Each number is 500 + 25 x the weight over the matrix's rms, rounded and kept within 0 to 999. Layers, rows and columns count from 0. Numbers have three digits each.

# layer 8 attention query, 128x128, rms 0.108, rows 88-95,120-127, columns 0-127
483428455522539580500500556531489501538455478454424490494470461534523489439530474485469468504429439386492493557452540475482458515494476522515493496504462495526500420485481463462515504557499437469488588482507488518529544504538541478492515494512494485474527467483455534496509513575490500435466431519584434529504478503497560469497452495481444505515475495511484507560538463462470495496528
466483482445511453511529475497547493475511528486520512493463540461541496498477519503530487487525525491468492483493471495494507456486551554497513498513513519509519519457477480536497479520496467504494518512492469540542516511453489498545449483479486514518500460481511475447504526491448486531528494536493562494529510512524508488534520522532463539505560502524518504497488516504526481471508
471456490520508486515530490500511497467485509524474440486472517476555525501503529487486486556512487515485494535548525548508496490500470491509555507480514493449499506472503506511481497522477480487470524542528480471484495551460554471479516547584470456506506459505524483482468491516531508518477497498432521474502545526500490516439529496527435501466476407559488546474490499512463477482510
480528519487522483455483504499526525514456478489505489507460485456545482489502488478493542524461480498468520467537506516511474456487512466534433503507503500494489527503488545510484493470485521530496456438498465508497476527492501517498522452506487552533523495510481500514518523499497467511437535489494526494551469542471489518428477559501502524498478464467500540500520481513476450498522
516494496457512494493521498571476508452500492511504490519461508526483529516528523540529519476511498507485474525547491505510496530516512545488508508487524483515516471529506527443471477495512498468487486435555517500483490500497518500505503477544555499468512510495480507486494490482459468490484529492508503492520515511483508525474527562485521509502534558466500537494535490505494511508508
504514471455499505509579493512522504533504493474511461553445510484497504500475524540520501494466499489469514483483449467505503527526524480484508507464472505520465536535517516529542513512477513484509444529489484490470479452510477515476485448450482478475470488524484487497503504487486506509533501529549548483480487505486465518507516503480522504512495492457469488507457481469462515507489
499535492512510451575522452493521522511537489516518478526494518464461534495511510492488503490486539511530451523501431492492465565469496478470493506509483476501490495482501451525517500505502494502520492558495556482487470507511525553472507538538534559503496501517543493496477499462541471513497491497486480530519511502498472482501492461500487476539489571522447468482458515493558537484538
485544501498497480480436529538506489519498493536490486539503499448520515495447513519485491488503509528505516483498536529514494483470457495487518488489474536482483525501496452533442477490496502509506508471494492494501482505448518529461510505469456484512507485491453507508495529480473535509518524507468512488581530521493477491465496514522510483500512500494545529506510522477481520519540
455441481499554525512515548516491549530476483504450527479521474493531504443480477508532466461451534449497479541452462459495462517513482528488482479514502499512500487499469527468515510555494458493517557442485487528495527468541496466490532493461481463520552503476503543509515537545502501460480467535547440549526502489475475486501479470490491478473465490508522509563519478503467459505497
555493484475508507492504501510500500484531510487523476515491527477516523503442522508499495508522500497509461482492460514514514488464504489476509496537498509448550500487505511525494472505490491473528493489469497508509521487484482517520457506489515521508494506473482500484512550489457478511489491525500511499519541508529483519489479537498488495483486501503478465490525480500477512405500
475531533495476506447460494488558464455507475559484461507449550511496506501538467489510489542501514469492539494534516547465486505501460502504527508483478465531517512523482502486459559492505494467466463519511493518489505520491521504489523529517554475466487491462478498494514534514525501488531514522481484436571503484468451463458571495537526531503465485472477506452511489506544510552526
524505478476521588471532470505503470530516479513519514464505536485507539499543565526561534470474526490486554509518484493489483519488517450519516458471496506528493524474522516477509470508510534506521550462432509500484515535513504509498457512459513483532460513524523526528520535493492499489516502517507512486480529484484483557470516532460508488470520498521524536529485520535460483483455
485500480528511449491460450507509520536505491463493487491507494507505480505460505496522483509523457521534502514509528484469527478495445499485494536466484476503576473522516480459495491493508430453492481496539453479536478486492531519520505546512497482446475481513464510518462533468488508504485459524470459481432450488483528503465535496417487507463503500468431496457520487478521512491495
481501550568474498481467473477500478521458501507514504516473477539478468507480532496489481538492489524497497461505500520500520472507471462495554522436491508521477514515510506494508560477497497524498483508516454484449500481503482482525529536525460512490482467498505493518488537508517513544574467517472513484476506471494480540507490499469488529550478496496467493513523502525542509517528
484477504525470510549514486476520502478498481488507453501492440504478518495514535514495533514507506507547492511520477488560494491467528505471476552485475507479500507469452525543492504480491519478503529491500574460507488469505522540512519424474498522494515485454531487509481485541497441519487494465467532499526498524550475469515511477495482482541518526490473512502523521517479452522468
569535500525510467477441495465535457567451504499536461523482519468491462497488488531506495519483479543461481493501546537526540471512483466518496500480486486473506529504505461561482474498464479510508498517569520523486481525480487516458508478496499508546446512499473462473490476499467498479496495502512543485505510564511523543496492531484512521520509514474560433445445517448509507499521
# layer 8 attention key, 64x128, rms 0.0945, rows 56-63, columns 0-127
519510510484494506494505479491511499482499489511492504513502506495497494470496505515498494489505506507502510509508510504515517495491499481496505498500492501504506512501507502511505496488516524500506478496480508489516485505500503511495494489504490497499496496498502487501510489507510520497503507502515492508491510493492500502491504492512504506484497510504485520494490514492500513495507
479488460490475490530502576515460509513527506475488545527539466505487470457461472457494509490515521501544484534495451488539519566507486538478543512522481479516546472505474520509525531527484485521471496481507511519501499508494558518485511516457456530465499497537499530538478539536511520463468477527516454532505512470462522512529491533504507497494501466527502541498517533481506478485504
560516511469520568516490508568513528500502509529480459524474518449451464480506491535496499464533493485450503522471433456526495554512529477494436498459488523485493492473514552517535450496491521548457459476532529499548472483504504515489477461491495438530476477549468522537507466486494564524503478532568459504505484470473480531497522499498468534465486493514457511515539515465526489467527
461547534492497384558503491535505518494522503496474487469538497430488444526525522500483508495487514496516503489526496486528506452484488530493497518487491466486485475466508467506489524469461557543500504516517458528511519515472485515530506477510502525484459506540513506490444474500518484536482523478525550496460482506504506487496462507444494502484522471494482444473453500448508516489507
510452525521515492495494529481483503488483498491480510487509476544501512419533434537448507512492464472516532451491501502496505494473534453503445517495520485485484458497485491504533494500462502500521487486442476511482508470541496479490490458502539471505510493476483506495533547486495494487476494554486485533538472468481509489474463499510467511472495488492518468521575486502517505540538
474436496503506496492497557468469518472497509508447534505518451469511450462544522511559479546492513495501542478492554532528523496479508457495486477501478473486484492505503481462473480505510488495473485477494480490531520549523534518474527504530483483521482553522501504480523526497520494514498521492507492481548487450502528509449463487527479512473491506521494520546499545521530476496449
507499461491526489514419497527460468497484494497496500527511505532519485519507504517518511473527479507483523455510486495508472465493500522503503485509517497492571537499525508479532515498527504506485523474435449484456479447537495516498544452467446452520511551506463520518459527463511503481475453515482499492455503527452527524498496516505534456485494465504499504471467464544480495547464
441480492486476524508537494541502492491574485485480499484471520495517446490455533491520516499469478431507521474504467462480535482525517536503507518542504470475478479485533496449496486494545550489518476442473495459509488495500538484502481507475498515478476489531505526491527530539501503485466485526526477505512537501505504479513496474465476488501490524479465485510520509494593510478478
# layer 8 attention value, 64x128, rms 0.0997, rows 32-60, columns 0-127
485556504495518455536533504486554511520517492506472538534466477539507510496515480492508529494513486475531522525508477497504472492501519565527512489550520507518480541492511494520504527512533516457437506454481505512452478449498538520515496516521517477468507517542428526458494480516486462478477508528508537532482480440493492505507534501485533484533519487500495463530483491490516527512494
491544502488490503513450467473534493485517499514514506521488474493535499494506484474507504496483471498523509498508517492494511464523507501496493511533477485443487523454535448514476493502501522522501509495466532473472503531483483484496490517475510521505486516565487516508496519510482483514513492523483494520523509522498474493475518484498497510518475460530466454502449527513527505473511
496492481532519525472491474460511478506463517538510497482497517498457506495549514483520510502542503517446521450472490542480477524558490506513489515485519527514492500544541456495493504496499482521458487475501462483476527499486453416488470513478494549488525494506480491490512526499520495529520498503489539498486492447500545469496484461516527528515521499544508491466503487542554534476493
508506452517485528522485487492497503484503473522474560549484500504527486499521536485508481467515478484512499502496511483461423480548471544515503486544483513461467491459564440466512533493532482524475557484450488469534474582507491553491549534493507502530507548541465531452485477528530504464488527489510505510521549544480483506488518466483495508515448470522471508505464512500497529490488
476500489523480505499480502519528472501480502472476520488454511484524516500436515468479511481537549500519487549511465504475518505472499553499513494480479509504472489479500554521499548526503486478468481507487529457493512480493531527486483497466488535469480526545494538498461453493528494517556521510478509484532500521465518433465492550531485494520513507495474488497498534491521517492523
506568506498486476506505505489495477523471483580482492478516543476541488498480490477526499517515508510501507470498537497492498571528503483519482458515482475532488436447541496525550494484549476562514516511532488495462481498480530525507484465514490480495498534490503471478585477500507481489501538462538516506450541490496551491506520499450503487548521540509490477506485513444501552476527
455450448556498504503442494508463516478468492479451464513486460482509558509502507503484502490518453474536539522522510499513518456465483506519573503463489493471521556486511481533457466517513508481468496460475499456505501483506490526504540562575503474522483502504525465498487496509542518513484490528496491463503521497474444530463460473553491501497456447461507482477501463494478474535521
470464464491514530515507460486481490506480537496465519516554476477508469498547511487518491484482518517506489482479525530499465486486513503526499492509507507516485480487496467515520498521523512491465486547446537502472487500519462535505504534489501503521500537559541536485484527492513475532486505499504505547548513538479502479508515532465469462540477489499541483508487488490473553488511
516518529547508472480529512529502513494509517504490543504514523499499477499516521531534503475514519513514540508514495476510510471474543461506483501497496518536458513528485456511479544500503503494491500517533493572451485515474540515538530411501507476504479518479514525519515469507539484519487508445520540504510517524475458492479544493515484472524541564477484533522527494477517498484506
473492479501476495499531502488484512528505519472487520480476473480492501500494495538483523506470513486505560486482506499486533502464504473492480521517484520496489531505478539517533495515495528508537473510503469486500458490544458544555552488501521446537543529487530498542531530505494524532482503507523494533488516497517469465502500517510515443482534506513549518495493515506513535535519
482486502506506494506514496473531528487496522531512532476480453537482499502523513536494476484471487508474512534488502509447545462433473485488499523489496504494531487501488491530471510501466518518517517477483525495487504523491481534532500485517472507481494496499510513465481504495468475464515490502513498476522483499532509525527500496531512496478519514490545453468515517520506528547479
512532494512492476522467491481538458515524509444491479529479514508462512497504476522479524513472472509544536497464498504480499540529513521449530513498522525526487492523530480533520466514530510474498486516447506466526494462526459492531466510462495455457514486479529498459550512498485563501539485559508516525513511455504488509508486456561531491489502474471480492496495503494522507502509
513508562477496541514503504504465508506507509495547524495565434494477485497495510489556482490500548517502473529488483510509486498497513558476486523468468532523458483495535500486484526484506499525507486541481490538502491521507481502487515478425492527496541510505564555513467464498511486525463508472506492508494493523498510526501532536476526531474515510539516529474469515480498534523462
473497506525518533439478524537505506518511512442485496478550577447489495500486547502484500459529520519478502534509456489514516501462496495518528493480494504512480530522494528466562520488459504492512449545487531477516495488483473500519508525507485494501454498524486498545437477485525541512510507471487535510533467480464459460464502536492484477522499463502511484437533532500482511516507
516517483472512552475488450511525511524458474507483410478468508499486485505521517495503515509460554501509479466523475475533465513502520516507490545449510463502540451505469542485485521505497483465528544452488474508470502493499485492481461522531495516501477517504481507512477491499476520523513517498480509464530518502501449526495482509506524504500485546492498519466578438494534458490515
530501502466503494510505487487513529483483507455486488489507463471487525500482492481484499525512486526537501511486558517551533505526502496501530498501507453480521512459484464575486471523527537481486481546542533480511495507516495512510485487480521528510507464513539482463513482514515498523493472525509447508513502465494477504495492505530511542499517520505511513479544503522529459499561
479451505472500456484518502510542481517515506522536485488440480489505512500525504492487532505474487482488548476509443495527530497511532495479491535494513465496510492494505531526509549468459501468519492466460476486479527493512513474546479493526505489489502480507495479485492545523519520522494475536516548458497490474544510496498514533502508482509521464509490474504506483471531473480521
513519510503490499503504515507517524515483524540475467453527519479521506495486505533451502472517518522488485474468524489528513519476503485519466529490525499490531508515510533531487487516504540467536466505531523494499467464458480517500514494491473511481505481527515523463486458493560513501496494495508519531471510490513504477494478501473523458556533560480554526532527500491471516538526
506472484510508474523463453503499452569516508476494483548532494504506476498499462496517520451561513501529496497501540496519490477508443508516497508477487499529495479497513480557545478493493515511499483496509482451472485484496531514516509495497491509535510496493485498538444450475493480513544492499480534502514506460472501483527508485493465463496511456468521453456480525508511467490519
498491463542527501515500491497516493505441533484476475516436507505486508505495492494502499462509518485458460459492503496509465480529488507516494498510506502519515513503528496521502462524564471492473502486530426511544503471532514503492518498483500480495530531493483529499524488480513491522536477531500526519455479460478517503521494448498503515493474520484489539498500464511484526507488
507470514540517505496525483516513456511473482511490489515511528494534501501486469553511533498467536503487447487512506517483502543460508457532486489447495525500471492499518506491448498490492480510500458560506460510502526478477499469473454471548477499480469481504483476514492515467497510517537503503453517438484518518454491512492482501490442493492513524446470523520478498473480450506482
472509458519504494426525529548520484504522518475513482449531522501510521498488500537538491529503540505484540452501490505514558537456549496547517494441507547506500508488477514515535507477444476490520483485507486484519517469484494516531491482501520489485507515451521488506489515492475495516491496500485520480462476500511507484506483529534480521489573550474498469469493484495505493506541
473479447520539557466502501545480466506499521529485548469515538452466501500500531513540486432519540502436538515490470534467480513503483506510470465490529550497501495466476476545519492486493500497472478551506503465514523500508466495541487516509481499529517505515516532504488512495517483514518521504520498518501482507505531457510546495495492494552492493514530510488475517479497532413513
522493450518507495465480474514540474542524502433508500559484521505476491497520486461530472496499527504488446516491500524462480497549507513525504506516483486495504503496506476506511472490500494508472505488479455463515486508527488495544517522490489514460492529552473508517478504479501507511523476525497523491484506466484515496511543511531490473487477483484470516490456506508527496494497
482526488482508466475444503489525490495521505509514498502520499487481465502486508474521489485512540503500472507530510485489463513543466478492422497486514476532498530493557501521468482542530515514454496478484450494501524507469527478479516499500434530475504538502438528485518471494521508472453511485489496509484523464512513484495505524560522461524465478532470508485493506518544516524517
485468504509493478488552547517529521489485516500500483484493512496564539505487547497472442534479483515466516454471520497518492508512529499538530469460502510491494449495507529468447521529533476511523514535512505525531494495501534497490539457485505470510502534478525482446532549516517492509519487522498498498504508517509501508473495506550514555491511539527528490512515518544501494515492
520530477485498488543527511461536470557498542459473545501499475504486524498483534535462501478475517489477521454465495494507503496479534518530488495511490509473494526494528525527533492478504514504513487497513521528539493481523455508491518500486544474517502549503503512493502484530557507539509478524517475547512498467486456491486479520482519533472558510476568489510481505499512523516517
492502475537464493501522510478469453502513518521513485473466461528498518503492456504542512512499522501481503488492504472539474520504515476515479493473496522522469508482483504477510536504466492514463534484492498496477532518522522497484534474466513475470468482516459483495504532512451451474518514523508542449485499501465530504512490523541496499424527479501490486522515505519519471536481
528465494514484469511438469438528537494509476507487504519468508500464534507528494504513480493469495495531470488523502535478510498461482492453490539523498457530548510555512489530475506507470529577528488505480492501479533515526510466480490521528463495482535493454541498527504522482537525489512482523450500509545468495505482478524482507536559491473495493525505471471546512504483474527513
# layer 8 attention output (transposed), 128x128, rms 0.0681, rows 64-91,96-123, columns 0-127
515487465539506493493507468502532494496461527481505540511503534542471520466563538538533500458470506490499492514547435482495503523511534517489538500561513503518514506476485536540509518508487520479519513464480466514448514506490481526523482519529509484466511468465511496522458474525486473511512519537481546487537494445520484538491513495503549509498459486499555517505526471520485507556527
487491482485502468498459514508537504510479482453479467510507517487466501485518493494518516452517515510530494478521532520501540495526509475505532533511468479437508513480503488527506537479486490494550486460437483478429470527509508481539462521537479515509506476498503486510496514503488511545529507512467535482504478523462487489476506443457483525506472462535507477450526500502471506520526
483499535492513462489502491484483507478437527529465458461520495495496508483521477532553542509488524533503545526481521522507496457509507482489487470476532509496516472540509526465513502494463505527494481481503466555513494517514493432486509519480480508487503508523493525504508523525508494500499494514526496466470453478450518472509488497505465513468540477489488561485537450463517467539502
495497449510491481513495491529530505487510458435456489497499552469471516500495495484493506472508496489518531495519496511479473523499542511491552495520462495399520503469510512508494497530508497523535509481471469485497499515510507529490457487515561490522519505487513495499523507515509526498493500528426479479542509540485458479478491486495495536479477472514502471461545493520493486505541
474517497468474519489490553526488459487542499535489508477525521501512463497468486478514475477482488527525549516461500504519495452514523553522525455507448538504480508515491544492531545478489497508471488505492540485467504516472487510504525488466497499506503530502502524455503494504479509458526537500513494509493490474537524491500419540473491490543511506512476522548501528457490519531497
505469500476533505510489507506547457448495488485473503525498522499531499568527461555516523489472471468501533491521535518527531537496499485509483476499478500499539460469469519512545490475496476490494513542532513505485472482496524507485533466536545459526500516479496524477576502491513502450492485523567513502507501508482521466466500480483482526502530526491454510515529476428474496501511
485521456538446542474519495518491481491500496503494508505487523471503524492467475449468494494567502444522571458456482508513471483496496486496563477504467502443482550473476522541549495513529507487520522503488469508486543508483530528542477515555507508532466503534492433529448468527523496517533510478426501511525515539498481461500493481521508564491495515480553524469493457517501523482567
507538468503500480511472492515489471490468472490483491510511496504492476497467496493528508467504500502519506496501530512474470496487483493480494507504489501506535530459520510509497547498513501548553491446514493510492519506476529514506489480525462536555512497480515488520493482495503535515526482497464495520519518477496516504501516526470493497518451500492511495526506460480444521500471
503474471514491505480502536529510519467504507497526549503478498518511478518498514572509469514465492505483505486494496456532491526465498512498464498504512537563516524512479482503538553504509476490487506510564485479477459490505492544483501438519506475488466502472509500498532527450510501519534493514533535565500517488554495476524485521486506476545541536474508523489502509490487497470470
529509493473501456477499484448496481475478474475476522518486513458541444484486502528466534485545497486517490502501487496517490500517456460472507484495446486564504508470502497519509501505510500547504453525516480499553503486501481529524549501500463497515526521495495486493512522496498518527539482497514508476501543504477513489502546519495518494481491502518475502527469522490482531500476
519537521498484450531507509481481528522479500513515538496531464532469536503515489504465487493541519571478498510483460503473557504476493473513523501518485486497485483499529516520483475543500482528522493543483479528506502487479501476500516448525461508494522470500523501527471503493489490490497487514489467506468506485513482540526510499482502467465472486508490442484494482535504523483466
482488538458505485476520482466502464424454506490493489517489503497464504504511456488526564496498531513547534504535507507522473500559494487502509492453525483489552477500514506507543450524476522525481481482469536512503505459523499452506476545486462497457510519520513513476493504532497485495494499525486511468483509494481497515498484487511541554473483483459497525480524506456520499576567
522478493514509495475477501511500523507543488536481477493517465477463480468460513455521469485537461520479477534505520490484525495492452518487467510466502475515491522506520480509466537496469534550517490477479542446540459530480536504463529495553484499504499526487529522499511513486514512484486495484534484558432489481481494513504511504483437448497473461528480488470479557475478481486480
476528510464480511464479545519471481491526500500499505490501482492527474486447484500513468529470479530505556522448496506515488484497490497493452476510463531517492500496507503463571562452485506528480485497509510475503515491484478521463515479456431503511481523525470491445484519486482538463504518509525502554513506498527533483523479555473493477513529538514483523535505539467484518521437
466517525519475543482503507487476522571503520543487525487527444483521497543552496429520537546499526484484499510498471476507473545484450494517496492466518509524525485516510486483483481478508492461508515512522479518464496448488457486506486484481501532541450550504507436460464501540502487522491537449490475537500495520529483479515487519556526506539508540532530468523459492528522506499547
529531514549492497492488516482475543481464511527495536506496493466495521531459491473468520526542527509493529501472537494516530460511480498474526543491515473449510538445494473560480466511502509486481510497508518465485494503507514497565514535531481544544466489544504516502474429515503495507519503471491487495490504492452520484464493506511494519493520482496513469495513485526524509465561
521521541475482472499494447441487485503488523516539521508512473495503503490556514490538543523490532540529493447472442511517504510525489497459510490491471494520529470503511510463484505494487485466499474534510475512468521485509484491504524495491480483510522525514514482476470536551477497547497502500561505463495482500531541510543519525532528470481492425493496497506491489521508463497491
529530512539473507503478507481456510469502525504471506512488485502542491480459487515499490487498472521492547545441536488542518510508465470519464506487515544522510508457511509483520521480493502540499455487531503481538528475452498448502530510463469518492493515504491541453476480485519533468504492493509514557502535470494544500513475479515506492529526526497494526563480468517463519487480
483486555507509505518490523504497458490462536510504492531504537521485501493466482544512491444436483529503549473491520529549519497516490483476484540465496498536497489488460512544584556467493529551503488451507523477503515512485513501506502491494461448517499502518453481490504505498502529456484497514526533523510533482527534493495486549457507446495510515487503534527522519415504506504484
516486493502546519466517457452490509482450546498458476498471558485521480484494516504476525473516510490476528524506513488526475460522491513511520442476557473495491517503485543506500470530512524514512503464525479552526537462500498456507519507479539502477497503503509543530530491508493460536515489498450526455503496445492491478462484495558492552479496488491540540518536439478526478530552
485479501495486527537554519526530475519540508506511466481523487539538499473465449523526486505467475498504494489480522504545507522486523528562435473469510529539497486518502518459516536480503502463475475513532517505492483513472518477472491471482495484470476512513478493449483504472503513516510486488542493517488521486505497508510451513536494498529558561462492530528483521459483469527471
489518527438482519471526486484482459480515520538537520514526490511542509473502471519542499514458509540503516490469467504527535516514521518481475492490488522533491477492486502502550518472469475488482470524544510512534503503481477545490531484463483495493479528517506487454485499491491506515489516519594501516453503485540542500529475535486498477501538529492440540528488491453477504493474
519542511434505457515487494521461448477462486522513475497523521485505486482468499537534499494499501558490550523458482539510464463533490521440442482479476510507511484509492514481529528485483489536512484499520476546506523473505487506493520470462475500515533501517508525494526505502450513497515500524538472499500495497507557481521499538473489484504535479474486563509512455443467507496446
497507530442537472487514464461521467512458517455508485509483486489476474487483470499552551466462530526502525491517511517515504475523529514488487467479486487483523476492495530504527494493468531537527476450459487513459526476530475479517474525479465479439498508513484514524532502511468467506474486526504508466498506477490524529518489516480497470464495477468524505523543517437515497560489
503485481485491433459496509515485494476505535472479425500474470483479494526514479492514494486510504541483543481526541491510458452501503499490457477513497501503530530524495532469506512525484508567473494516472496533474514512522490454489526524548508507487485525465470523534512493461503530489489486496466530500497490479428513467511501501466488489508533476519522555483499446460491493572490
517537492489486495520516495484497529432538498503472501480486507475544527505475494471453491522545533477507496499462487480478520499519545531529549468472526490435487498493515506517454453525516472455485485574523512523579473495483511501463557510501569533573489501507535527503495477497516493493532512488500494448470476500505483509488484476563496537499535508505460470530495487538532463466521
544509505502489517479495487472481476503496499475458518505529538489526454473507520507499502494529505554490507538489522490522498515513524524513541476513473504488513511462474514525543503466501510519519461493508499472569477513469492501513508515493533491507489505519514477457473485483522492512520526509511519507499532472485503510486492485530548546493496489506483478540517487525500465480511
512496468483497512516562517500518506543504472481525487486502484506473512519537500523483487461448538509482468492525459491513534498509545518508538469530511508541542475505537534490485511532532505451474514512524483514530486578524486542531514489509541472485510463493484534517491492525503495500470495525550501473480451482562474526488481510525474498484526505503496546508503509476514486522492
488456492565507491481440512515520488496492473474508563521520485533488529505536524506502481486479483461517488491524518516459488489539488525471506479523474501537509485513493508512507494468501480505483505485479500434474476518536449522530534506520496471486493509474502528504457469538517495481494483487495510518527484465535523515486498488483531506482463491510525531493513517507512498530518
517505508522487517524471463514524509500495467484475500504517503529484514505532516454507468504497489518508496511514516487498515507512496495447537535497432506484483501485506499494520495460481492522531485468459516475495475557552490498522517509502521499490498500528509491500483493483495520516497492519509498472461478493483498514461507485489497505500446481548468484474529511492495528482498
498480465508545482487454484494517475451482492518426451462545507512478521485516498528530543489508564548507513518507508489475494479506517480534501505492538493502526469538488510485479478461467517542504495469513485529538473514503501478502523501476483515468501489493469509515509492491502513515531500524514511452488474458470502461511512494512474511494520469473485523485529464500517474496489
523474433497521484529444476513508518489506440431474510556530523521478539529511480504475476491482496498511528481564544507459483525504507491490511506536452520461514502489491485514485470503482496585493491481476493436519458540536498505488506465490556489513501520498489511511519509515488514501482504509454454481502458512496488478485488487496464534476503480468444485489545493521491465499521
482483507525464474446513507571504474498477488488486522454482510516492488498487483478499506461505514515484515496475523495483495463504532531497524479477480525496473492505493592502508526466494493500533493495467479497468526490526461493536490499514515493474510491514525546494491478509481511490510504501451506498470475486511514496507438533487522492506475509508497505522514517474490489519542
526464499504495475509493495519542484455423469515485484531480510544508499599531486555548464501468495512468505460516541498475507512512461448467498461529499530508523469488468503495515499517484503534509496513515505461469493499499531497506508479522548487502486472482462497478529509495474488460519508550540518481493503490457536515503539468468482524488532496476482496546503501470482461528498
472543442556462526486529473519511514500523505478523511478484489458523526445457488451457507452556488445534538459492516504528484465508513500563490537486509470442476508480483496508545503527512533476486496496498506505454521447484523576557472511519445489518462540535532440477466495548503498517536526452442517490495508529507455495496480493518495520501518515487561550455472459538494493517565
512525501488548502457416499502493492484431474486485531549518451469525506607468471497480519457476520537464492468515555472432479489484500515524512522483462504525540515484493483499501491472492482580527489502542498489482444493483495508509505470483475528562534502494506476489473498482508505515499500494457487521513494503497472494499502527505531534499465524486482505569496479492460482522490
463507525492501505501494562522484505488496458519524553498563467511497505514526498537470469492473495465488509495516523507512496519491489495481457535493508515519482504531488491470502494437490498499501501512530503422466437481493488516484541457505539496515459516480518497537492502453513493516496508477509492553472487523541543463517485512467493493479492545471510501517491532521481497529502
526541507461501482477495496415516511501498481502509572522482480453563446484505535522471517514519520501540482507472404523514515495493450455481501505485477485505485535463483475507533497490514498517502482524516487513556488473453445554556525496475506513536496526491530482468486498516504520513566481520478514500512528499549498506510549516474530471474475497459497478546470490498495537497497
504519512511499484488528508504492501498510544492508508495490471494523509458489472485489522487502514527529489544475446505480533488498496496508497517480464497487505485529460496503495495532492510464501513505478505549462516455478494509515518480496451484506523512508537482503494507519512481500480485489508465467476511512584517497497505527478513487522468531479491515473468525497485541482500
477464499504508512491495456444546473430486508510454513499488462528488482469510534470527529506521504516544461523507485511523465478550445509491511501467521509507516508503529495502517480519496506493508497468496536515539499483506477480531511559475469492456499516537502500482476484515533512478524479539501511544503500518490501526468535470520546496504447468487501482472529507496483540514542
516505465427562515489463535512495512511519481493508501533541484491447508523505511552549480495512486547492486488501516486500516551480490499499497525492486471560522543527476515503470503488469489571498488511472539469484428571504496499455498462513529496519510503461481541528507514488472512489477483518502452503486471468525496494523504525537496483481452486509434489506512522467508466516481
477533496472511489455505531534501498510515507492501510449527510483502478481468492486505483498534509497452539511476485493506483497488530495530485518507478494474461506485530521493556535456506528517498495497487462507512504469479483510466497475481435523500479494531465472494475503486485511480518523482483518529525481481474488489525491540496505518487517513512518496522496495505487518499478
526486507523482497520541491537512494544509528475518459474474484534504517494511489505493549487474505425494547508533475470532502550507539492535494471483511461507531479508503561521490513480538476455501500521530480513477516453531506516489446477502502491502478501486502517501496493508517485532462541488491513502489532505492470497477478526523458482523508564533519512507501476498519506481479
499496544525476518486504520464492493458460516551502516511477497475497487519494499463499514497492494531496471522475511497543488489508470521445532478458494493489541532483522494524489518505506509487484468512518545484500510503491504496534488528500499529505510484552510525505450443481517482497478519514518515518492509501467513507467500516512537483519460495530523467504466495505511518519518
469503527529468480512535453498496493511535527502497522462503483522521518445529530493509508509503508481543500474457436518511527482501504515473507494502486482489440474518496544482498510473518496435538533480521483528513533482513490535504510494490457456485487534523526479506495474526502493528511493483560528479504494506530490520502520502503526476478498477512540514508483519513512517488530
545518522537451505487490519489477512452424489510491493494472471522506504537511510542496487483519509508466513507449496478491524489511476469479485497464511522531521483474499513479513481495507519547481471512486469473493553437470500493539494489484478535511467485476516516462449484513505504471511525501474521528507529480495527517510525494502505502483513493487513509572497443560465504487474
486515544505554488511496475514527503556466524507513476522527541512482501519519498475509509461515497538500525483530545506498474470509520507510497527480519488508481514510490538524557544482512520506506511495492470535494494512506471499515521489504507474494500503547473493514489499475488513503531511474476547479509523483481457506466529526487516501510493503496516519488508476472490491497529
534481468541563517468449435469506499484460489474454484541504531493503489523507516492434540482520477496524501489512544501504487506512499507540484475485556492520506498507508508516509482525503492516476487495484479501509508485502475478486504479504541508497491501487508521516510501492478492516515494504462511535510512485495494481473467494526483531511500487451509525501528444519500463537546
474510501517466478518539491527493497523482526499486438445499488490530497460479475518482488502500482474505524449454537530518488498475532514556454492477517517517511482514515531457523524502499491496529497524495501512478486493464522488470495501516500491489477501525508473471512525487513508534525481479492502528496542522446509482494462500520486517530538538507518517489479509492501470532510
494523509464488504457528493521495472497514528522535506476509501505533495448485493508527519507504531524487514511474428506524527513492521505523504507489536485501491480483487501515527534499495507448512487518541477550510517482460499544501512483477486513482488497494503456488475475491499500503527500517546536511487536477519512485521501524495513489508519515505514519491488487494494524502502
492523482463551466484454499546468467487458473489475494505531532483523487520482492527514517482524531558468498472477474535472470472498486523496494498519466502501509485501507485497518509473483495575537482489512480525511480485469523512510507464478481505529532491514514474506497508479451501499563485500489489518520489510466522465525493510492514540508530509471488498506509467487470488493486
488497492478558464478494446525524469521493517461496510524520501500485492511482509477491532484505492497500526497544517503486491489510552528496498523497509489486476510495512514527525499481483516527528494468459493521499491511529473486508493508470496489432488503531484479536504458472481489528489496494487530529495491472461483495474469510489498507484485480456480495449558515476495512544521
534476504481470460493477499527511453494496497466511448496487514528456506605554486469498486466507522516500509483544532523468490503526517514463485507500536513538512511517487512486478481484525522550471491519450494496454537511543489470499524507543489497461459511463488538521473509482487509483477529506466521483496473471481528489512475492449491513496489486518460511464569461492476489531495
516482491497460508487497511489476488423509490505479520489482487485514507542492507499442516528521524501502476478478525503507535509523511516513510494496527514474509490492513489527480477496477508501496479548513510495534463497471509486452523483483526542532491484488504503499491483451521510471499532496513518499486508520556517493513496503517496516529515493486493492547494499528506511519488
539526492499530520470453471425494516498483457474494509525521470482541480450544516516468504510515487537492476502477476485489495528514485483542511501483488486498530515481485475511557502449462501555484461525495478455554461509479406525519516503475517528528488521522509473494471494511496520514562505523512505511492511462506531470514531517523562507495477442462486512574485501541527484473515
509523506484487477498529490497509492572531499481493518501523476476489519498527508471487532498482502523522487517523515489511553514510557520529493505503540487514537506528494516464536485488513502443502519531533524531509493545525481521496512479454537491507498519499501531537511495544507519498462484482538518459475507501582490491506474486504467481509510518501487553485458540475490508506520